config.yaml
qk_norm: false
tie_embeddings: false
init_std_up: 0.051
warmup_steps: 447
seq_len: 1024
Each number is 500 + 40 x the weight over the matrix's rms, rounded and kept within 0 to 999. Layers, rows and columns count from 0. Numbers have three digits each.

# gate: layer 3 MLP gate, 192x96, rms 0.0534, rows 56-141, columns 0-47
# up: layer 3 MLP up, 192x96, rms 0.0529, rows 56-141, columns 0-47
# down: layer 3 MLP down (transposed), 192x96, rms 0.0551, rows 56-140, columns 0-47
gate56:479478528503512540474510523490522517503451499478445442512432542486460454514512446511536494476446521431481567488459495543502464469486518495500489
up56:451510464543503622439487466469464410442525530483537524483557489458495489413468525496452512507448544531575507461446483456516507514496444490491500
down56:390493541488491497495480501498535546546538534492512528466452465453450500500520466521503501502501532502436475565540516512467419486497481572506521
gate57:493465502497479454576515535477490517508424492536455493445476502553486503451406522401491523506570432512498392523475427434525511457431509516466501
up57:554457486501479497519498496519524527544523492472466519502521522521396529470502477482475487437518500493499546516530477514466488529514517436394413
down57:449473472459504495491543451530551457521494523556490498482519523520485523487495468444513474437475492512465617456497559457523514501443520507482549
gate58:481491476500479504466497472469496563480521464571443405470525513495456538518481479490491504560407470573460487422487479465434486539514517509478535
up58:472574502478451496529574464390466451518565485500460483470535535527496533605500511497529594530525479485472497440493502516472495470503554515517618
down58:531547483495520519400453446503450419446453520493561435416506484561467474459466506496515478519545521527462496504427506472539454537469479541514486
gate59:505507466539499576466421476529432517512516461552554514535503545504490466517515502531493508484485506465512394491477537499502499527531468482566399
up59:490526471549475478563586478537471450484560516425540491488522526459519501424541444514446504569465419502507497506498471466450578537483500467470496
down59:504538451493476416460488486516491478495473405456496454534531527505484540463542573486474506527500508407476491522559447458489536446509452512466467
gate60:524577460527526384522505530511541484500473479566527523503521435510489420502458445589509475503443435540474533499511433490498533521514494546525496
up60:543482443444528426459472550427493523487499489560444475490530554432526473503544549449481465453467492491552569524534472536493454520512491489507456
down60:476514510529483587449475498530480482465535524494537519420522464503434495468516458462483546551496506486503485500500461402517441513499501454561502
gate61:507465431477505526489518511516497525498411446533503507554491497489545495496531522563545510491489517590494562501520477553492532500469525539422479
up61:573479502475438498455466531469586495483509505489481424464460497512476478544525496505484493526427522511491549439442470453466455474530472509515454
down61:510457498544508555497410468550539548464474480508524523524529517478505493535488603551526458497493537527477533543493487499515458507462442529462456
gate62:450437448496513555480580477448481495519513418535455508493467536402473472460513516557505515501514488530521435522575529456541485510466516536444524
up62:505497467476500506557547457535484531461574478422508495455538554540477535586581462546473531461473527472533493485403564465511460527506527494441437
down62:494436529530525452537520453531502464518501532589498509453494483515495424439548479486529471444562525493566481523500510537520555474430579579537525
gate63:517507520471525555512543498496532472524559502502502480528511507479519479418567474504484468407592590506487522519490544521541504471437499464494455
up63:554557490528476561505485499426482481436483472484476472518570492518564513544492595469474556502551543524604526442498487482485476508519482515491463
down63:534495533502497486581503422477493495425507555507486481562567517492541483514481484504530516505495449520542505472416494490559513508484528485401542
gate64:528499436506475518506468509450498452463565476516534544589525459587399532462544565512525607530440498446466516473445453476476473464495436460439533
up64:504536519482477496426500526456459408500519452499474521469475483505460466500521486493529542483516486565530494455472481472601517527448431524551487
down64:559490428492515542504463448569491573561625507547542542505431485520500509445490532524457494553493540516595506510506545474492447424489529469547553
gate65:524484451541500521506503492514467495468529504428544452596523464504584515500564466432525477476463469492449501492580478484493506493533522489499512
up65:463514470465497450543511514517504505504501517444464417427510506543509458548472535536512546485466529486529547497507512480440515440518493464525437
down65:458438550551506471448417500495476536443502527495479532569536518561486525492467525505445463505481494509512488497381540530489493449488515460520450
gate66:506601503523477519494542518547469444421569523546375531441510501499479452520529474470568521455410551478484523528442468512496534467514551547531526
up66:494483501558478569552515452522408483498545501542503475444447462521556450509448500511463523509524545505493529599509517478521488486415465586453481
down66:485397471446496463574550464514491473507446514455516546526446536536440522575504472498452523543547549476465475455525491511469531425470507454548573
gate67:476536589487542428578439506562474499478461508516530486486461465546519552518461485559508505567515515517477508503582460507520511485497518512546491
up67:557492556463475442530518581512501425562497538517483499524508443516501613480563467567533477533439402521501514478491497500483511561456481478492492
down67:492497548567460481508508500541512469526474485536468511521514508508512463517471489549522494518510478518555527507542567481462599490459501511476581
gate68:510416470494500407467482510561493507470402512502550526511507475528501467457505513579546557569479481460517522558464543487458545425530472520505511
up68:558515493539468512418494500481502488498505516465462470471551503515385482449523454486512531507445407515484457499529537483538451509538455457488544
down68:460477473504541523544501455619521531541516533559545468534520475584605490507471465375484475456471466498513529464516521517511536529452471499517496
gate69:560482550463469400475416422512412441534514481461524522527462405486489412523485475453455521527508577536482519439466503475509492460537514461512552
up69:465530499486478528578439524560504496493566403507536474487526479456549496541505484471486425498498504522471546555536514478508512480547570516522510
down69:418527562426546480480507508516521517574497481443484515549468523526479491460504512486474489517513475490534478492520477476553499473497426572456413
gate70:514545527485477508495522497485406472529487483525461452559485617505556509565420535522528462513509497530468516468439458475453515518516495492571425
up70:555427584537515488486521489471572472438555510515513515459450506467440503496544537549547502531549538548500501555573546474490501441439490507497467
down70:505467538576477499537476517458463553438508490532482457518533524569472546524429560503486449505472488531481516470515493499485458435523436486543449
gate71:475513593565412518501461463489500537469545464446524557440504495536545489545547481516483501454491489487496427540485488498497445506450482437443524
up71:547502488516515545559498481534493503483530497481589470566497475589535398455536551569530457558467466516482471535528431475503493436529500476498503
down71:474500450439488576507532464543479493545487593536501535500507495467400490523513443572560499441427494488429486444516622486461462488509548516546505
gate72:494510490473552436486520510421504529474532404496506546532508502590469444478532540498507501527590424531412531584497481555434499491566508535488513
up72:414491513498480466447483414518591501504514494477463578485483536504434466461551515520515556535512514492490470481453460521498493420489506557498551
down72:466436556557489429464511541509450501630476512472474535513604573498521522517461466538526495543481533465515591448419555525509493567484561445476498
gate73:483468454495552546504575530559466443479462579482504513501490489541551502475426518520541455484603483517503553519472490517491482480489514465518498
up73:453473568532525486523467448506445443489540529481445434555494473497468472504516475435470442530437489462500492461491590474490489468510485498490522
down73:437548447514484513526493559491496530493514515451479429525507519493511492526468537502513562545513524481477567555512434528454500440447515538494551
gate74:530490513481469434441513489565520501475540453522470483501491477497473500511504498552439497548586551426512448435460557534511505491521456538518507
up74:468525521499554556497531439484498486455484489491521527495499487538461473475525470485502480498556549402492458509450454513535418465507510551515498
down74:571488549583532482528529516514558546484508421524567489496448420533474482462504421511500522466452517496494522553537485516506526470491615515532481
gate75:511491462473457512446503542484505470543560523491507528459503519477399535483492527516507467534539509512516476533492551525531511511459528483485407
up75:477532472472542459477516472547513520515545460558483471539478491454493435495506500556475484582534528480470519489531529472486493472479495477503474
down75:452485501534486535541543619529528525524539519478420565488500532494472560521477451447518536449483547500480517540488511523512506533493470526496526
gate76:481442496412559517457511459389507453521552568553469541519488394529498475552510449422484549528534594554478521535472451478540489524527514491523563
up76:500467533453420575509463361517545526449520456464478497507528511435559453556537528543463465504559495502492487492514494435508527571543481478457486
down76:512475555390601502521444528447504579508474506471476463492490459524510488497471438483474523420551536542486508490398491552483644497545569498574490
gate77:503514478489497534534550522542473552482513546482411541488517453566430528488522490509518488510530453494454500500565487441495574531539441474518535
up77:492570485524488474611454463566509603515542494449456520492482552579506482469443486477546542524478541469449532455485499446511515495499466509433492
down77:530455464488507518484485482471477487631480522496533538514500518567514454451552552574481483519507533439516496488540499497486525378512556482479525
gate78:477457476505472453506485557553459512509555527447519501479559525509494473517431525445520551486523514444456464503509528536504485407552437462482477
up78:425457462455530480492467443605492442487525472460493470479466412563539487524536533467482501433532497520545420513495554499478505492544516478478413
down78:488458461556446540508501459519451503518522487508548506508526505520467533522459490505497542436465531464524457507491566474485474423474538506540496
gate79:508527542471512412575449541472509511509520495504530517490504637487450490474508602472515493480544454505521473572518528483492500570478513458477510
up79:496452474532442466542461514428435532519502463523507521475462490479444543503494572475525440459515493479496496530530532531514517452469456484493507
down79:482473494489479502443513471533482453632459482400516456496415563511484470487527494512459529513512521533460530462549525537578538478440486490524544
gate80:528516517494477428494470487509454517567565479495516574448484597532532525518492500520522475530480420592489448521499461481561456569459497491500452
up80:483529471431489503463503499536521515468522457528455460483516476488455432514504575545497474521501498461562477533465473532499511483571573497508504
down80:523425485462506573552519467547435492570447512549441527434440421575510546550476489517482534508544521465454526464413502519534543448534448524558515
gate81:436460543429524547510508498535614502491478470539611457501506527445514467522491422500477506508587509524474551512440436474516432431506464525551509
up81:542509451445486570453487536506558471444518496575423571481532584542530548547474464524500504456513536531474518441527535470541431443576516505442430
down81:551499511488459455471487433523504521544490481565494487557513519522424496513524520506466452495459511463410511434501463450477545477522495446501454
gate82:540511528527519518498519492494533485502498440431470466465487570507539489457519460513431463493443479517505513456567505442489604452506466535561491
up82:514619498523549508404509513450490535452544488441500478495449470499529494559457504472500543524553511530481504520549498536508486458528432482477549
down82:520470450504508448542535499539549517542514536520505536480516523530469470464458463513489512455551532564533492419493559506502518523436498546553503
gate83:491497455547559341477490492523502587547489439449484472489510473504501549457491506491513640534429497520478516476421503507493470539440501505526516
up83:475511473423437442493440474497524535492482528461520546479501447552479421574558495464527463428550485521487416518597482526427520478486553470572509
down83:522493419421537452518478405480446471529433561482499496552525483538544576458559502473454496465490531476448496511472506501457409494484587608473571
gate84:561455507569440483530520433414492548492499496486446462526498523562511502512524455448425456501461556508546455432470483490490500522524530569544448
up84:474463496482476511585504556504525427522514459415491411572517560473498490534488562533475499589507398514456487577505500501510525524460543515543505
down84:454509493505514481488457473557538552467457503443433561524551528471521521460508521516539458469482550530483441482500530475551434572514540530410534
gate85:533482457467497473503404502577510499515606552481448509505493476503470500484522515462488489552463404515533501509543470522473488546454444543463461
up85:493501605517406447559461506490489493551508420501532524498491489570441514448502502517506532530475518469535559467464487485483468524510475540500549
down85:542458469498448497435464575493511546501528492498524494471477551520456522484530459476510492518501501526489537490510538506523520528518451445499535
gate86:464566492509472494525565518488485524461466497530491528516509534509467528502487553521510526484490536449446517564564489476488530432503513461457548
up86:526410467553495565464518399441509496503509470481473545475511484475490465485511484562558483456424592499502439548535452510478531513582527518433503
down86:554526527440538471468498526484486540443467450423539536493455537481554488473502527543489514536556505481523535422455531441507526497475493452537502
gate87:506494468497496451520484503424580552515442503450449535526513451456463480564538492532497481541471583521512522480469496477524522503472488508566480
up87:519495547534535505519498461535465461511481481441387482503599446490537493547467579511520505486551583501533482442486444492492497497474498490494406
down87:497510474508491494478447514489447527567489517513456551473515499475430502462543546483428463435500527514543498476498480514444461510472473468532504
gate88:480453456473528541559500540531520512491570429525466471543496442496496564521528447555517451496483522465455492537506486567503475512465508472479506
up88:517459491449520476511511475422501463459544468465443460469527507444503449494495499530565532482468534494500564496507463484481492562507488488514542
down88:495503466481513447445501525543454497543446493508554522526526567473510507478510551534523548516474507464535442551385527583544480542491493476533540
gate89:475546472564523523513486471580502494419471499513466530535513495516575513540502478515450493465402504497421580499534505488520532447572460493506479
up89:453432414539524454486436629512534567486518499551398420524512453528478487545531474476536489488507438533482548495470513532494486483467527482462505
down89:528478474502424517484481450465470514538563527532551533500439476538556546449545474437400542470420450431537558543472544459514533500512558498556479
gate90:501512502520415538441563536481496522525492442499506518444515523493530461559457466459498488533507505465519563427446533465514492530497439471487499
up90:429551492539450440457487516454430468503573459517478507511512620548493498505478487446536513489439495473552513525477461482493504498506502430506528
down90:522539419492551486466502436512448525643487509504539536528464529558476557449465494569501567511565485506553531546490522584503472501542541497447501
gate91:501461482491449566535498457541514462526544507531430513531505498493514481484482508434530570515589476434498511451508460503476478498517538499542494
up91:518470482528417501539465436573469502486605470446510544538456537547557494531503504490438517449518488486471462465474469507531426441497510535554443
down91:498503503479532524455533500471524550609531501476518496508554465501443514431508449460483570543521544453539510478496557474487537462485495488510513
gate92:446541499431495464423465502540436522496485531555495547436477539506523521469471464510489531537453535510514509525510483535481505418523502539460546
up92:473478532492539505510522499488440577494545553509518567543501444450554538518516538587508491452445478442446512549524488528489442508478479463504533
down92:476579468483509531516518502469477499503499549534459552503576455495545479537461471544489503528460460471496517497575469570494472488498566492533500
gate93:478437537444504546546494428492480474471469498575471539522476440518476451506548535540512505402476393506491497490518542486494460451451497459514468
up93:454494406412525525520508502560488495517573571487469521544464452495488482473468495551538481516464530450537450505504505451476510536504506408493539
down93:431442456521485491463579483514423528606538537438491457451515532455465484524525563496477521534517581520541423536486496564567500534479440501548536
gate94:492522443478533511509415478468473497486492531540570488498522415506460549495471499540497412502532458480574554538514513490531518431496544488491500
up94:482545502473490483500556491540407548516522504561476442510480493391592567482482448531486539488543572485466523562431440495517489488524503532494516
down94:526546543510469486566508478520468496569451490529466506410475469482476499495504527554497457515527458458518488472548486565572473398550481562573541
gate95:516464587546536483493478405526447418496508409480530434500485522546436504477502455516523512503485503476444469501502480577467481512471503534429491
up95:446457481560510503437519513446438431513540473477435497573528506458453528523582530463489461528477491496507448554509576525504497507467547498482549
down95:555430521479530442499523496453449548518404558493493497475500478525403532494547564489488485502454491474453507452514577408507470506559554526467480
gate96:471537435545481534479430562512547456483431538449500535564482530559464466516495485593473528452507535427522422461528489506506464445460471507504452
up96:479575565460512520484477504503541494443480575464516503515529594466532516490493459505518483433516483435389496466562512415485486480434498455532521
down96:489519478460524516465583553513569490492429427462453489545432498480514510458575570531524509522478479494441470426442493423538550483455487486513509
gate97:474492514489462465488586462525548486457580476490523474468506560431420455485487455496472504483456527506486472500487520567458447506485498491506443
up97:496602570568495509524509587452442480478516426558499480447503478510533511579440570514447463545499454475444465514507444481579530525507511496497558
down97:522567546509454562512495481539587441447464490431498495514514457447525528518504505486489489474476455475484506491458538515559450528476514512535504
gate98:563425475546530447472491475494500474483502485518569531496489416537537550517483503543470481529491505528494508415501463509518516583465527522487481
up98:486528585528525533363572490538413526467493493406579508501526491499558480514541463503481464531476495498506422518577513527511461466404493549550513
down98:513546609541475542441486529514481488509440478451487442544531549487525542514398495467521454498479510553552544494535574577549559472565487522458530
gate99:522441495429535502489491506455559517483552512528528455470410559497540443489484520461471581415507477495475468472463475511589486497479484535479462
up99:454513572476451569493490594471470558562467464478457483465460569577544460477541581516438425447521543542483466563504582532518506501441514473464445
down99:468413608442504416588555415434519442410478476515491463502534487524599517511494479440478518495521479508470549499536499418502573494496454539390476
gate100:559495503528481465508492599556529498514495548475532575499495449494553450453513542505491492414565516490512519538541464510493434521496521506489479
up100:500494470514481475523487505491510546517503463475491458583535505519508432483511557427521460519452489543543541499474473458504528443515519513493488
down100:475434535579465433518468495529478487387495481557467472483545520467520472531521439519474449494557514522514453555458554492511457481497513503572446
gate101:486392518451551448499531527522537498509427564386467545470469494516491463442487504500534519447553537511476474490484488534500545435476470479476551
up101:437506504423530554596503491467495533430524433504486480512485480578528476518501454489547575478538536512522550524457533476494530480411557466570527
down101:569466475519464558517462480445522464476507513509553606531516585613562463531572461489472463403528457437538515458544496465497557477531545432506459
gate102:403538544561529412496529419489559520480502497479474499500522545572531505521536486602527471525536449440523474446537578544513476422465467538523542
up102:491663563492413508529512497483531503489512457633458473477511462514582557509518543529539519531488441502527445491432542553497475454453456512528490
down102:562520530523465469514486468418483480378472491588611555492544450522473477487497496561470541541493483556564510555479451495546450526517522446488484
gate103:429498468480475493528559543523542486512479535542545479485484511543454582501503493450515508497489476448563485467537516504518474492492504500538507
up103:492550535479424467605474453510525492508507502473488452502527450543526536492535546484516555518490465545555509502547498493521527520413507524502512
down103:461470478449513451510485519499513522588528496504471526532461536495554515444480493502504506475411535519474469508487453520505508438471493565477496
gate104:479520471530462476617530528417512519524457443479469461470488487445546492524495452470477453499486523471484503399513474474494490544538515477512498
up104:418388541495489502455483501511552508524504494472572565549477524455525466509465517476472494488507443575462539503495524487530568522541531447489506
down104:510452519532511516496486510460504529479491515519481519470486469500577509487535519561527463482456542492473527434503464487540511579454481458448514
gate105:479500480471502536471530587518563496538552418532467514460466543576518507477569508542562526536649468465494523445444529522495525509528464527533463
up105:520546482501517522500409507538495439483470515558436510555577460514392465466510568530501516532504459487534489587528510466582523513542577516487565
down105:514436544492515513536514445486462475461521472441491431532510535574450424545481495472553541443509476486544462434526479526461432468560514529526479
gate106:417412455445532488553486446508535488527487486491498487489501504478487514557568571505492514467461478448512513464465557502495543529529507461485505
up106:498556497519505574473502588554475432506576566515512467506500458518420532519474575479506533516562616489587491465458474548494529479485468541455510
down106:563489504475473503499593484500486506486560510489435552542536477501477504501518621504582571435521498423539479468487527416492505507503543498565460
gate107:533487483513467520522484547464529425441545488504477446490502417484441524544472524459473526474512495476489452541550531500510485507496512486480533
up107:506486438537505494489541458468515579504496518462431460493491532460502513437440471538512493459489487421541445498487525560524510545498542478478498
down107:568493440499512492511518479531450581467494540451500490545468500525468441531514532515554512533549498496488494531443471407508528475473493572556562
gate108:488494520531576480554509493547520603497484501496485490470473567521523574490509452559587531543411501504489530514522490473505511485479459521537534
up108:503477550565514513465486487525458475481574473438440465547472483401516486440557511555458430443454441464484518523515557544521513551572556578545365
down108:487387462493550548487492466473501542529511528482543446468511561559499470551471452512423500491496456460472535386455550481451381465517545498602479
gate109:536477475487536522464528596515466525534472569457507584499507519496483595508482496491523539490519446493447400524552511585478545489549505500460464
up109:452429491493564554466516464576567459488461573439444528531459512498452539410546508523558530430527484543532514504526511453551503499523484562552442
down109:511486454498519582509524533496490469503480473541502552457458479536519500495508550516510515502551513459506503574507488491541492530538504555468497
gate110:501443542472497408454476505453461441471538477521521448484515421485508490440452579487525456617508486520493481522511516497530530468421528527492499
up110:529495498480485501537527498500479506476496475452581476501487454520538486507574446549476607571418461511507582573438538495518492536510518573512564
down110:516513531579486541490513539563511577537446456453488589443540504507488479431500459545431580520547518502584517382558498433579485518540488469556498
gate111:459473525520458422522556494491463543520488538466438480522441517504592397453494500490400480506565490543499617418479515493522504455486553512532443
up111:519443460503458439490447499520425457490498511528544435506517521543490557481535460454471533503527478528449590428468490486481501529524548415518552
down111:509516464451536502490545551489452555588460478439501541498431505519457591582519499490523497515521514572478442509458429487499542576485449469521531
gate112:522445516564466508494459532480502545446471455609451448596482494526485505400539518439504463505490503470466504520511498529520518565501437468475494
up112:558535469518502475506507475490478580510469481453504557493516487556536444449475567519492446501479571481438519493466518461484532455476488498519462
down112:537467528450494521502473518486546484486535500507590525472532405525520487511498462544513437507503534489517538506526466553488467468540464553497545
gate113:567493506455572469545554476490493481499583471528519533521534489541471518485516418522508520509538526494540479527447524527551530509522453540548496
up113:468433472474473452452461427526473496530537503507491571487486529502445473494471514479530520528527533530544609485514503521463481498519555497408517
down113:465525425488508520474531515519541496494475504460598449526498478547473475508466429520470517497513488523434481537467534512504545451541404507545534
gate114:554454421548546521484466455528459584455529566549520479487526478489471427476475519473519534514420467496542471511486470537477497526539439450491514
up114:426427459503548500560573490467503554544543512445509505525491441479438522491458495450489507397575566506551564550450516479512477492529452493520454
down114:538490492513524504596572472499569505481379438521445472526564554458554470524509560525443478471553509540465494506518480453482431559471489472468502
gate115:529505495508495484500515559475552540489499508563613525459430478514555507513506578471505502457526513503506473479439508509534503494432508517552453
up115:463567538498487421509442597576501452436491454505452482529507469484515551546502493508484483465467467467554557482553434501505499485503509516557533
down115:564555558440479513564504439472501481423564504619441474540504450494509524485439546490573504525543474552543402519508479520437541525486475506509454
gate116:463498511487511523471506506458505448475441487546459469475502506479448467424582514581482508513456516528495494520464492501515487503481471510584522
up116:505501519520517460513481469503525635475435543524513496501517451500434543468458443488501521496574505526468557544458522500521532558511484477530484
down116:466520541496456489473431475536538528490478506486447616446502589480456528557491533490502518557533517495493498522568571502535497518487491536437524
gate117:439543512531480522500480507478512423474544428517570463486466489518415508559520532554442510511403464506497541443511488469427506532513543510560464
up117:514526492492474543452548461511507485521453555602534491481498551472497547486525463509504554458533462516478444486513513490472498479510495508469475
down117:453511500512495515562523493460491451408503432488498491488482576499553454479482493433558452505565497526474470533478503478518488552521588484480504
gate118:542483423457548481529573544488424552488611401498449514529450503544524476412555439472424518515492515507491447472586475482472479555481490553490501
up118:473494506514488508489455516509478464483529537536477474490493580491466546537472482496515580540548480472433464555486531470471520548527514481567536
down118:506454526487546448437488491517517510493539485443497574395477560448467505529511546623487530444444499494523549504419344479460533517494513464445547
gate119:517476458421450550452489558501491563511526416470483464546520539436484546511513597454471450487469446524505489517524457451499479562500463524498430
up119:513463587465489543524578500509517488475518556504522541511517529486431593504485508519501494565520494499517415491457527547526472516548527520419418
down119:515485493390462516516549529502445537537490453551498512467545540543487475458456452511472449477510504488475516485544515488551492516421508511489485
gate120:527502506517523550550486472493537455534500530508501507489462491479505524493481476567531495487499530544483509513559489522569467487485487490485449
up120:519456526518523565500471476474516456455453574569437475502474530446488517518421508534566496566515507495536497526583537503511510514514508451425489
down120:433557436470527480506488525504455545594440548467471457586495523554470554445542478493428574480437530437541496524480509502542494485544481510608582
gate121:526503470518482538513498471526431506447496493396508489501466492506502435521482460536491471502516444480515453443489499563504447495494518488466566
up121:497517518463526499522567466423451480540555495479447515482503518491515481495439517510491511475475536498548478456496505479534511484452507503423467
down121:570524574499461496498444511492529542540497526441503557449465490558531540528480491548548486487482494518515516514504513449545428507503559477488515
gate122:497503476480463531549475541491497544488453548508510490477537520572528493581519483483554534533570440450565462505508428506503544534450543439479518
up122:533457515534436513623483489476448474491544487475491546428480506524505521438557540522523460441523485478508471470483495474509468442562488502426530
down122:533492455493509509490460437485529511507483520425479485490530545502524497475532487474518488467451565523467525480437542505578461498498499526406468
gate123:502508477491504534408532544462521576490447512533450606445522561487472452503553524448514485471475492519555480471516482549514509520475514543582519
up123:516502544514411451478526544519502467463554481518508516502517523439442479471443405441525449476471505440564490488506507540438537523515513471450502
down123:527514516563471608495473520490576484525500492453539482439478465467466515496516437532446501519547454513505423575545551484547445500467485515503490
gate124:453498547489553551482445548481487551501488492464452534512528532566515493481556511489541468560511464417472500447450454490535484517440494491484506
up124:498492507536548456481477546450446527499498462467471537469465567521558499497551530514529517548511562575459584477465465472457451483438444547534526
down124:549497475466540529486509576500474471621492481539493520476477525428573459512522395511509503503533498494451487511485499542610483486492547531513505
gate125:533509443568499514494461490526505513503552562509469493520460493545441518537450533455473471522465498555526503523479592479520475476484465507473422
up125:533494481563529531483543535516533515529505489517469495576509468503450465490486580492468527444490470538553485464513490495532483442518457534518468
down125:505436499373533466445501481532561487651498462500548537458516516488470494502513486557484516503498478496543536420498537575492523498517470491502507
gate126:464455519480517448456477460483530530462558522511521524489506371529503385430549494506470487509524536498475514509622496474484508488447580502454458
up126:465472468546495473506571598532549430468504446504564493505515453505493501451609473636481514558492577475524443429539454484517545534520510485494577
down126:433509551453481456535562468505509449533490490436518476457498584486504453484504547537513531485505532523520594567414503494504548454487573539453554
gate127:542552454451527484506486526472376527496484508500471505521482543484527489524479465516475497452526497480454487486586558489513509442501521495499502
up127:530465480523473478479520455479454501456434489500504488447476453443484548545473500494525521557498544543538518436473483493456513508461536525484541
down127:492509491449483509457544507531492487473508545488500522536431469568527534497475539467488520486477433512510527471446503444517461483463521479514520
gate128:529521491571507480527503456519478505542474456527521550481498459471477503569492461550551433501463504523488495445506524517507505533458474487452545
up128:537510496484510497539439515597500492470435492535523497490535485455582464476544487462461556465471551489522486488421491533497528528500487510532483
down128:430502547460501528545435539508481456560513540495499484486535501481466475503431495544452443476462454511539446446522492512464475465488459495543499
gate129:554468570471454489496535526464505469497588518462491550522508527543546466511482505410460511542536453441568543490501547476530489525475476527454541
up129:522459462524456495514450525487572551453489523473496504488492485503516427448487471501496470520447527491521525501638537477484482522511549475518491
down129:453509471567550557604484477409524497468526561518506495537441483484473471478459483514525437517570523448486477516543482530497461457486516485566569
gate130:482493612446514501556519501469480483507483508460423523513505502541413546524487477478504461509490544463474453468455498490531543517490524507471449
up130:483518585467546490491456535469505546494545571534517484524456506498504572483561541520503477484444564440498502483488543530472526475495494515462448
down130:478442549484490472498559533503474504543518514524485416487485494528528512481488540524498456520482501555501485409485423511494463426496502506549503
gate131:562631500524463477482442476479472508522514502419528504500530499451529511502501528480538506465492476494449517502506485535472434500508575539417460
up131:504512500501492504510503557577464598512534463460322455501498533530429483481494442476532473541442528461548455440495462467508464469430485565473487
down131:530474502449471502489545539534468494428477496518493566532484482499563440569456441513547512515551505493514487451483414504497536455555546444555450
gate132:557531402433503537504570490453563476491518476531575585504468532453466513522498482510480546454475544393525450502475516504500527512552508472565593
up132:465498545497466552448479464463503377452459542571516432543549474528462600419472499527485499439471421494402510482465485499444518537495529473572506
down132:432519473545501508518453484556472450398507528524521516531481565452530432502527587444518509502428499544522461442514533358491439509521530501475454
gate133:474575523540460557520440451442479487449530497487553591515474537452496480591544479460456445521566499462556584478475500519509534535486549497504492
up133:459512479529424504567553472530516452528555505531477426485530524555579459493475498541480551524481424558415488551496434552532497545428452546562509
down133:457429462483494487496553522583497575511504450597486456524512583499500466509452549517497489506498505414547513522543531502479466445551465587529476
gate134:555423499461507451472432517533583518470424478596555567503462518437560514498476436460464522522496562560461535497526483473456429522485480419458513
up134:478455441521541554486447493457569520454550451472443452504533436505478535410467454424429494558568471429467613448398519482493513479520478481493510
down134:514454556510537540469524457515509531554512402551526517510422478536425469548458469481446450511508460577425534536489535454539520490468505506435492
gate135:489548385479512499498516508526495428504513472494541536504508579506548540547489411495474461529540504522450478572493513457502460523528496512444537
up135:521457454503504547506603619454488540512510503478447558495521464518544571537520521540494455467519484503427470529482507489548518503564464512508442
down135:524499457477523511466508471475400512512503520564533495483479453420475400503492423463401439534511468475491509479493462538523492424525540518629512
gate136:535443534522458538499513516502462521461531530536447436481545511517535522410490543493477490519531463560529590474486531541602450533411510433478627
up136:527527454505487596518482473498609520541535460520536535489478468515437527453461457498515493565510483471500499563521490473538469488474495510580560
down136:458494476486484495574417417465510525528512509581527456492521464496431554468497531475531425499475546492462527479498458518516462540456503516526553
gate137:531523482442542546510495529569601491496481491444539583519445476546426481452462476493525541489506511475544490457519528528490505499498473502484468
up137:373460513507521490495445514496532540482518558560529502506473503478528526504457418532516480396558552522538517455525460466545538512445575462528538
down137:462566474519544514435454458470552469475555464475391428502547562556560495483526454510547464564429498520603524481480517494491517555497565456536538
gate138:418512519569521424450507501484522490462526425485446486512437471520492449522482466516470524450539542483493572540425474521504478539475533519538500
up138:491425489550592493413493481507480497480444528520512523509493485456496484450520520501483472481512451467510518472576499523513488482459503479555562
down138:527508540499497519519513462451512453494520479489446469514527476455539471492488516518498542436557493519492481532496587404499488525403566494496512
gate139:486590512483487479532491499534513586516493443535501461469539483552461525487534537531460508477561477589438533491519492513478531489474486550440476
up139:510519466513436537483507520524459431532571460422482474535487508536556502527512582484495473496520540512487465439462555494526536506539513527477515
down139:566473517501498537470476511475448577348518480461554502538425544487560441518532495541525512454500503520521534561500535466486533469418450469550457
gate140:497473522467490558475451498482452510519568490480468486486538450471488463512591556449485474480518503502488529427478518516486478484499462492550503
up140:530587538470459485428485483491553500500501530514527424538443533596463521490466509458454439519512524520471500484510498468475497563495546564471615
down140:517489483474481453444408468525532466546511516500520545460531560446508446469507443473470483465550496544489559491474508543509604539493469425543530
gate141:504465366505460532475423507459412566533455435567498531429453468515556622584460462495483574505517506529559432509483452480484513576462467534529531
up141:494496446526480536489507570452529532522505492453560462542506474451606442517507471519507484508502467516420546487474541467466497483551468517544492